Part of a small language model's weights: 0.663M parameters.
Each number is 128 + 32 x the weight over its row's rms, rounded and kept within 0 to 255. Layers, rows and columns count from 0. Numbers have three digits each. The size before them is the row's rms in percent of the matrix's.

# layer 3 MLP up, 384x64, rms 0.114, rows 214-256, columns 0-63
094:135112106161056123086152138114139122073152092124115090126088098127065144211118095064122131162139172086082159157109085147104141129138124119151145177116085120129077111181130121069101121173132114
092:134075140153072116106143162135139133150149074109179130146088114166116110135168147173139076145167137106044151132135091083097120081140134160181122102135126140111117067128088096078094185173153097
114:174159143087177131113162179089169109156137179124166160146154169123152118129193117104132187184114157187165133123145165142091189155161101082153159144165150158125171104135107122092094162158145123
116:131087125127136097067116148065075088142115137135125139129150047147178124148159162090117122133188153083098139098115178173052163098135122116096161093157094112127142133132180164152126149136074100
093:167147075194081107104095128151085071135105108089115145133083116138099169128123104123096064153142115115114111159083095120126090086077065137119205132095107132127130102081119150078151075124111131
083:122120198184180123120128118124105126166105102121176172182102125096219145164146119159100141151125166076193179161140138186136075108132146101140194149135121117127127111096096117090142130120113119
078:102133143137152111096148121082089098115126102110098112100112133147080165095119210138094151083156130203145121068109071123176092148067092164186128112100117142120166125097143176104130108168145169
112:188105145095124154075123099103092119144108068131096166107120073126095124146161114098117076137165126117047131113135112075079111134068146128108161071141127095149179131073152134088095151075123140
084:105076161176073113144116110083146174153164109124128078129090049124149112136076151078085147130177152084142133126142107110194154096082115152142097124144154138160113153128140086110164118050136111
098:147143138130137092101099109127105061169177102124089121110143063159178193175139100116152114121180151122136135147112124151076084169131136136134117096172073093103180143149123120040183129123137117
102:070142115151110113094097168182171185137098162060144115137079144124174138104141106157146156149128128122114101110125089160096153077090116128041129093139139125129144203179094134149154170167111138
083:136150144121135117061205133146139144139108134092146137139105128029127134189166102176126098144117139106128115094077089094110108063115120112139130172143054124121083142098142158124125145171070160
106:143066141112142119144207142102144151153104148156156155128186085128145133121136114116105078129116146189123149093195146165122154172164096133178174176134147139138174139168177145192141140124126065
082:123100126136104106109132107137095150124151087074167145146123114117159113105140081134108128158120079154143100017188113101060140099184117128081127102092117098112062096085085115146113086120095129
079:099093068145085129131128100172135100176147090150126141201123087127100177136179130112077138061129141137131161117136107116108148130106097151114181058174104128193082178147095099171152126121125137
116:129050122194114125121159131174161143130149108097175148104075144134090143106172138184161102156118153158080141141060178131093147147147144137157144116076139167110136145139112118216141156090164114
089:081109097149165134124159140122078080146099149146142174120134156151163123042113127100095139171124188133116178102056138053140119148134156121126135077122139085096174137065142147119124152161082116
121:127096104173092098123155140123188049150114165120153137172123124103110115164154152089123101113129147156189144130202134148158200150145126138100152106112128102169153170107161137078137196175120173
109:062100153150119116110091193156114154120099171132069166169113135167130148125118166168141107163119154193132122143123145116166148151146123141156129051124099149161167193166128153199107111088106088
099:110118158106086071104111134114100090113127088098078107141186101073109141145145085094100141113136060121053116151148094140111125126114075133084200149066119092123138134100136108172119186152150155
090:137145166159081130104151158194143143113082215090097107125123150122120124150165130145141133149088174158123099116119163094139142145166081129174127136200151123092100190120114073167134161188163149
108:170211163162139111130118101156130129163131116107140112095176100158135134144113144132139128143069173185135129109124114097211146134140171176166178180148155142104159159194194132100094151126123106
116:090123133088074105149152128134152140144106116091124138152120115118138135121126100121085118112089151171094126115103174146135186154007150117100144113116093042156145139154160149149120113067058147
085:141084108097083122135101102138175131157153120151102108116177161145216140161139129133031087157133098123109114136147200166179113132128169164148177118150147100155142191140113147134125111154127179
101:167123114143104120109150150130129154126098131078080193100131112085129159177051106100120058144154108135118172161153154139128158077095066158173151145173119089110192126117188157118154144127115154
098:136116146145194091123140200158177120136104177087125073135153139102161125100147136169129126128129079143174076146164205108147184126130120116049147140129106105112119145105176178171114123156152101
086:135168135145153113111081068158186173100125105130131116136118172095141118134136147148131164119122183126082165111028115084156110084118066090090143128169083073113106102153094134086145129093144149
083:185143109124130031107082109116094086146122092116086118098078062092100121153068113136094140132151126046133111120160100100135140132130105105115168065130101139118123134165134083142100102116070138
074:133090129129089118166149127175143157181154130113166107139139049147073108201121129094170107082121115173169118188157124097188092099145138154135168148179160119146138154107107136157137102178153171
111:102157123136078152102097137156136097156127160132090102102077103098084122131078109127079191170117162137098151123139112123142100145095090125098100030067179142119149104104089091066145167124106131
106:150185164160166106161159132111085127147132143145156147156114109162139139120155159093147137159137137190187143177143139137188158145163151161169135149182169119167165196092139120095102205159169130
131:124114166110113135113178072136149155130086039125108156080146129161054154126076115129118082118129154090115172091137080116158152092104101151131091132110079081077119153091176123121131163124086160
083:111143123157124114091122073126145157122159127152157109148111079126159112143088146171102098146119126110094154106157091118207118130170108137157071154087097101111129079056088162087123137036135181
097:163121125143148145156080157137128123109095123091228104097130124110052146119200097142118079134160095153092143106112095141132160067108123175143108062125112106109157086102124097104089106092085139
087:135076187137171160108171119169107147204167171127131125147123104122101124120092186140097144168139126113178106097082164137094118099060139130133104160131166091092141130062184136167153097127170136
072:147153135106137142086093080155162072118199176114162178143087132129111115116116111196113123104133087151103078100112113092138201167153129066141175105128160142092125098084063115093134146122109119
107:122143140152108137130161142141113128144124112157097106165072127105071079116084134109118145123135133114097161144095065124190064075102156082124140057151095140157150162069118120144136074085127205
083:092093146107056156141150178113106126178104095126151128039100127107156119186128129160123164136121164180103119168138126141151093175070073085105141115058120126147114133116127156153068118153155130
117:084179100143173188147154155143111153146185185105111083079148119127130143189139053093172156144093108131067161147120157100071198134131089127081165124131119139148136130154131120133115124149145158
095:158129154134120110148094207142124090142147099111104087070145190148096103176155147157090125116109161114165132172131074121181121115184149143052138156162124110140166141169122155211134153120138118
110:121094163079134156146135118128137126119185100134150097163126114127140052172168138100080105086126146139074118117121072090103110119146097162107157133138131158158114112033074081047143153153130138
140:170179153124147128142121162164147137108120113092135137088109099109135157123168143184090134138133214184139105144116120134150150158144169124189149105071181174086121127165067154188150157161166159
084:104115117103128142067108130108154101181168194177167129108094125075122091104072122152172115120136152156086098095141163092126176124149151109101117132047154171121137117211107092146090148137111132